Weights of a small GPT-style language model, trained from scratch on English Wikipedia.
Architecture: RMSNorm before each block, rotary positions, biases on query, key and value, untied embeddings.
Each number is 500 + 50 x the weight over its row's rms, rounded and kept within 0 to 999. Layers, rows and columns count from 0. Numbers have three digits each. The size before them is the row's rms in percent of the matrix's.

# layer 4 attention value, 128x128, rms 0.0827, rows 0-50, columns 0-127
080:510463556539514406515528527472487395470560454556557484567484590538365454482451465545415460518530567480483407533489562451454524509551472559446480463490537452368568401422454480491523523459523456408502589514474451487528581481567488490539460621498472499533495464472536444514488426504524466421477518498503471513545450526413520499468462468536489528553471470616419486424606428488462527490510
090:488566551508463421586460457541460457491637510544508532511427484493446587525428440473462476485473516574516487489568488519521519545586595545478542494584459485532483599471463510553459523523572555530552506502531554488554533543501455406546551563492624487497434564487481471438439500515439487595509477521531495450435594515454491495485610448381443483523545453502589610482485484486545504562558
106:511525551523538545513587580527565564459412499545390652508490542491484402448477511509536475473532485513536479529462561442539522508478513532543524473476482491480522534540573476548472525544486576444354670537574523553588618550482491458525589480494407479514478439554544441490565539579479483550485483524490467500468505497556504470534476505436449555445551493527473519547436495488491477383511
095:581488497507490555503487547463454613445456455522516546482442481473516404527468471458543492507545493460437472539552464558486525494425532568526512517512510479557589466459469548509486515510377490482524440445479495385467543599497552545495473569521471495563415407434442497490517463595439607486570519483522433440532559480473403560578512462384513480426408500462516506548457592591567513524533
095:565475523409507456535571518474428486529561459510575460495490399382461554447523457532508567564635456464441490428518516588489624529501519521440581467533519491548482459479548559441557573454488461462542479503426541516485531556491511524506576484552493550550552579508511498448490464565563519527628459453447504564482527542472431475440477469458469540501428547430469525505587431518562397535507
081:561593415429554534477548422572577557526549487550555492501512412490530512592461540503516454478474630445498520477511530506459585443475515490456566477581532492492467584471613548498470555403440573512543460522530501509467516592447448441480542563515474479495500459578496517527537458445477437508519437467580398556521521444549435477519528546567455563510453485498594534534589408505474520451568
093:476520554605529464603502540458468486499474495499492478409476443543557455519477597516409446589447332386439503480577440504454452540442519540399459460523481482511421467486520439480488508521446600487508559430520509560479512497538480535556503534452511442487555511473570542440555465571440527488459427538541471458579459520549477537442528557514503549501607576464505478510449452592487453444487
086:482501433506438525585446463477383462579525512514520558514466574498465566483451505479538462524481542521592535519554530587606511466499471447497559454544528481550473354454610465502438469507562587521536511454542430494429487538525582506464460551455589538443415524518466477411466599437403525511447505498436407528513556546501506431482446553537440563448519528503502523509511515606532466522474
079:530522542421481451467486447549574544466562500481476489509461551557526467508553634500520462421541517534521548485566419448519497523545428466443547519482472512476520611533613477535531489438491473451575516439504541505515429516308588517476461519513576486476514530490558468496549472485433411571497465582473520416458557488543435427472511526513424488454506427495489432538501488523588497464626
094:477570534438498418455464459570454481554482527517499519505544485512526446433417493498505455523409437548457498459557455465613509490502483513487587419448485494482462483488494513464476469529449522424567573562502448528494550515433499384469525595468483516547540530440523572474587445530544494573587494588403581471467496598418471456437545562570499532508500441447510496544437659501533482430518
091:509577529516439534543539507525586503586523561499494623476492519473535480488556545455510569417507574469510571544539390446406530529440594536495524492484522506560547566505452555519507395554445494501507455516447547499418537588547554449525446434548590516566506503435578534480564477472508431530430395524563508451511495498525385538567460475552483467468464484449506552434606482474429480458532
089:457531494456420483414495412563522516408446522443548579491421466473473488544520545612447538473439451548468480485449468510502448532504491474499453472475445519521548503548383506530462640492513530495552504488461561522467485405533436506546455501510546523420626551514491445507511496606495486626496490444480445592470522477466430559549441504531593519486424418460374510488442467518484525464501
091:494616533494510447465519463464497500568581437480551572459458507518551577519428427435513566473452588454530440508441423514406478493521510465593481434552510492554540585445460470490499553552416602506518479504434533511522461482538444504474515550489554494470509565553523513385471521547445486542499457487496559599509560553478591602529473524610507513576458406428499565410496498447485546460460
088:573590527538447585489510490475424511512391572597465510504434531517465537492557615541528545545531529361475489558479472485561538533476427472428450525519465527382509516605483423488512559487520477509535478483444479411524521498590536514457478606570473567521570539528473501519457534529525534499476494504466503538511365411498496560578513532524568414590469592508471495525515481435515513456499
082:526557414497433481501470539498506488575458516514538527434477560558530407475564511531550436543447462585517497465561501536386568513528435470516529499475363502551551523455511535499509399572496432440485481585491497468503450382514499527493478586526477544469450472465472388511484523484524523411489410517614499494490586459454527393538523552496547599423484506556486529485451438390487460462518
090:499407511541524517498410463465449531473532454479444384577497513525451526485528470461607462440421530414584450496469513426498516466580481464473511429521479462524581570581541497472471568514522470434518462524548549601422406553558526524489492567581550456406524504513511494464418596515512472581525487464589500572544506517503548503561557476427581529461478435512491592435487499574529551452453
092:533457489477453508463412422513498424502460429541426369537484562497476475522454486529473551608541435513587565523494478522537475582516505500518576549555499518480444542470491497484466512489565520403521458560499524501489555441441504635537394472538430467524562462524505517446487457427549482512521488468416473428484471481413460506489492497470601466504576483570537500493509473697478429466553
082:480498500526560580555523517489536412465506445494472526441579435484421475608489569576528359432581475443486463519511522552495521540480475416508473521476561481596536423437471570477492429500534473494472495498521514526596530437487422568477528523487547596472517417518560503458512483477565516554517465482418473473484474438460530524473451519415505591553515551513405435581477451483436465649485
090:562508462367532529575482438557400466431462497509521587504545579532479539515622544506468494401567597514527459508576516488548524487474449521493451483434536513445543455621438438567541468486589574532601543518507452428504422515462527430520563445447449518469483545438483471506453492519481469533520399460501491511524550516509474496503506462426519523486547531538327529467525486481488448498563
092:492535483589508402571430485526494523542501535413421476538565587500513498470462443409494535510466507492498540500460546578482545521525469466513512482514495506589457569490547512463515475501509596611500579510483464466526456516490451455520414486495499436506530424528422526552475494421455493452551579554564691462537482477405462473451497496555586532573529512489480566562505368418437524543479
094:366541524461515488571419494482500484573420459528547510505474515356563480471477455547527476498558530454477546531537434496358477471513499511443454599464542510509480433454564481432461502473484486558463512501596566600526584545491433594516594555554515476495436498511519448466475582500544533515609537483441499508561550448554496583451488498533527503513385512496439575439486499515439493527558
084:492424560507557419593438520428545486481503450527444558503544614467536474525463519436454452416547510525433539572565504489477506472527410543458575381467465479411511462515407471464538455464438514533476496496495476597483472583374431450495508474502451533487425514490537464472527499437473513472464574561542589428557523555534411497449540498512471516497500539445403517492460477545374496550439
089:514442406481494530545480468460531502490408480559456474463579477472509420462478498511421563479474480549578497450562626469504473485548534451511451389518559494476599492465400508485545500522438540516563584439503504409444491467462530535501493491473575554441426421438422476595459445494548497489522459447443464503487478455557438439522415548638473533545528485483544441458428570562482483584529
091:472452547505534493501529568504573553567496433551557505476531492457524407435541581564494474482427483501429512606517601467530465472502479458449555458524478473572486467470460555460465447488509440520517471517497480506386544513576442393506538472513585442508517473458530505579452443631519557587538490445488588418494431402521488519455556554498391553464470463434502570464465450507434518405543
086:454477511475485483506509487501557562517512563495486549431541492537580460466486547426576506535550472510473548476494497463476493455441478429520462497447529532495425441506630477498573492479460463455483500503502380608448516409582497456501560460407598457531516493440519576523496569539430533523511495507523569531491479410457590376483605514481485558470474475436429577496551571636514437570457
085:512533575560557475481442429449501466542515410502465543574446569543515520499451567569491548527477521529488482457534497508519566473500561557515474490566444496454619566560454447472513428498415480499415448455481465500507429480421505372442423479592547472506487546524446547441419540431494494531534491443595495510400473532490545562581434471526523534589616515488439454470530519532426533420451
088:448444481494559527510554513503554537411524462549455407526562477499448456491494528512511470476537529486497488493389531452566452499543517467475324517499523490564574500596339471443561513504438458603550424500480484518441567583492475389470524478555464448521425492472580544533582524464538531510499539495524546470530467542514458481475467517451448447427494482433472492401472560444400557505466
085:480478557514533456578571528552481476477581528488487514442469509461526464465522491466532469566487471393437483594529604538467509480463439515397512379540445432449523533487516508549576521472458405494593468555437464438399483525570535497430508494482530506511468486435540518465615482532497529481428465476528554421558519562450439535482528508450434468483519514457662470484559580526421558460438
086:510540598476533484479543473492548554489435570536541490460424432498458506394504545519506490486493555480602453528554450498520635412429497510521530457467466520546472513570413543516516366482515505495540616519486480579449526496432550468531523539531494463541506454426487519506493440574604512518508449478478594548496579613581544575499511457470469449453457452411398524499471465532521546415515
086:499430395502442551458463552622521555554494474533467537517503537513524534580439552445547499479564540547496531535551564460352501474488569420470529615480374536505469461480507528517537552467483470437467580411377526489523449606425498523551549498456558456456501456482517511537487532479460509540410509516485500489463523533522463485439503455507524545577485571535584489430550460426598464519558
091:485548472487535522455497445541462512507484503485551434544485453541424477570484470399482541585561512593553476410534461518491581557573547519442483584467465507592523480419604372514505419512519541503517525446467512515593433494496474447519463478555498516620511481548561394506452394444509487522502459540501420415551528516467505508519422484502457516478479532648481560477555539555457479567476
091:486447515599572493498447478480595546453514487353552479524512512506552561533545524497400524436471574524494453498495446478397438481447400469433448437446565465428444374485463532462453534485459495493496528478560526443466433536506521473436518519472454529489443524439496573550515438415599526402473488538526488421539492510557530556456480509529396512449534581520494501567473410442436538486546
093:549481485512574516455559461496433397485508455517541518501467477515493559524469527499463597594487583416486482470484577587486522513506537477562564505467563476599436548478487551565555478489503470575633473569525453398515502466435539471465458484436466548518480491584511529563594538497494553491536471415517561479588478437454498505460570548490434603488537475488450557519448505512407475345484
091:509486463491498558595545535616357500491367565525514502485548450542471471523496530437404445548516448481565502502578514448517463486463400474578500546453563502589515512459589473571466546584502474463532510430511474540415544598455468503565421562527471432514568448535513576491488495524390503490503622459474522479434517577461462511498509474519565498505550587504557541503527500508467474559504
084:496480507420448517514530408425439389569454522462442533547483506501519491470493522547489484525572377469480511466599532479543482502455496458498478550505472510486477481423544495547451548499522462526465529516548408412441478376500560557456561467448485470467526489399570521600482551476437566432536512455505408516467515454506484516458475584575460462487495523419371453451458597484597478436424
087:562417453442523430435481463449546511549463471477460452497472492451544524476479466484512517452463482447620467501536586436513517503512603511519518405440449504585539427503450552567474479498486462502462483610462543507489462515458512446529478489471386534482562537557548559501598431533501437565584562565539593497512453456553532600483541542521498561576449578478394521451410529400501509452471
093:522562555442587536467529505575505462509408481471458454529549380488524500533440575435441563505419567525617501426504513522429451527559515450576495618505538533537480533525509523559557514542452511551542457500540524493525480505564486545501595446539461492555498515570543501459503565468516462543481460545507534498469474635446529505559443445535503460595542528495583579457412495492475496508661
091:516450466478528542488485457478431547544525489484499550539513546492485541508524509541588444497541545422456441492595470481603392450445514578459462487484423550478479476517465554421461486493529465561537486552584456471549465432419439460424506462506402414494441461486497585569502540556561608517537536483542410595500520565483415469505587493478511495428498584521472422541555528388481499584442
085:466494488472486434545496547553493557496473565443538487417548412486547449403530554492559501504406483550475486466519525501635563523488563494474401496501493475521474538430461546538515471456505413468468418575417429481452517437518491559525528504495477567442532566376559484429414473530511443518465520523627465604515453528557473524494501512456537502498525507417572552512507501358424558549469
096:488434480582555460555524528528460408478403557442531551518491444424490534400498588494574504593512506495546444477495531484637496439443476587441460515489549502486498506468540568532531547524536416449504618540499483538464516500488525402532564479512498517429466432507549435575502474609514572532530537533519432556510484532418643476544574514589480579531491529510545458520436523480481474495458
081:437529483443448580496471425548478565496493551528520483536493608478536438549490442570419539497546436466524520505431549510473566483523534556478407527472566514504578555470632462595509436472487455460549523514531491489476490516542469460543516507547522438512569499554504427539436478457549536560528522464554598436445556437454375581564530461429449472417365481489506558561498576493541499444463
087:495415514530514533444547502567489451536554502463511563516490442528470503445532493539530426488615437491461487441569509519494498503504451511497600489483421488526467455439596534577534431584443474467516615483560532438564487552524557449480407555454590563391515466441484516571425435496533548469490472450511495474424493553430436567497539503503441548549451571598423487522509502566524492615576
086:556526478552546415410564546430547554493511502443500478457533488452477509512566502399531556481457499498435413489499574511427479538570548588439472395439430482486508592604415533575494559547421513434566468606483491504534574521500495510481526538512421488449594402538540547460456535480492525456516441499540483544507515514552499531470543491540512485483474424501623488517460528450623566456540
090:550584505524541523556350474469511577449514442575480494563510476477494407584427427534485522500542505476521551581460422455598409537465490487540502553539566506459436482471438440470453551506467610470516510475466471443513464564427519474528467505474522491584471460387610443446437479450555545526461532469468577491481522417465494524553545528491451450578595506503547424522427493437452518473497
096:549482509488522505414460479460524546537562546443504425545451485529449532437521362527477591552434538478531524568462371511449554474535548429544503421558503476454514493505526556476574544544518542558475402453551500554555524484492397479579479533433446517492466521474514470468465515362463500436574498500483412573497559445402521473521482478468594533607521440525477498523472471574573575490489
092:463552447601470428541512488466532400455537520529443478473453468510550583484565544551564432533473397511580538502577414480544481518464487566537599469507553493470566533561611531490530494523548471494505512419503449496491636510382514488477471530490566554541547545471494554509525451498531467431446446570528457477488473485506459493572508528471597446490463534458462522576414583564622463548493
092:549532513567478527524405542512556578440418450439523546473460465520505451571469642570465581537559431588494501531423537603424433509452412550417471566474612511509468469417512495520501470571447544495478415492484452494457545527459537505428472569510486466521492596489491466471428432483472534483511491611489574500563501478477469578524471451563483438538512498515464502486391548480480543555471
085:606499519367530578426511498506461582524546575531488469469472451543539486403478471554525535547415544515511510407523492500450581510530452496499589523472509487484434394448518393426510504520412473525521466532576639476483481592402515460472477543516464477469449550486530451541556613492491511517453443536460496602478459481477405458543491568464505525535586532531521567505524516559480504429491
091:410445564410472483565548582418500405448460467506525471421519465516486485439458540539455513473480420498510512492470543477550590580460512406539514501470471522540547650469505545527446465533529472463537582561505537471467584448633464526532549592540521472476525450477443527530522403495438508528576571556589582463507482512508587482533457479401445543460484491410497486494475484427552498476500
099:549453394480428451535455443490521480527484507457502477579541546465459530499581497565475501566471478640509464470625581576486560466534451616479527542437534500452490530402445520544477433528403507506571575440470508524445577415485480497550479490582590500511487452397547514505502473490453549526429602456455552487516618445460475518503500490479566473458485483478529473435502450420445504514487
092:521476525522508465590567562631529478468555443450543508491568582565421428534587504470540479426487440519465494550467557592490643421517488489406586483494524449472493588467388539541585506512428492495499424552532555525453492542464532542427545519498489451433506492522469562450447494560555567431517387523462461497532524520473478514445436455545575469535541461490514558429495541526477499557506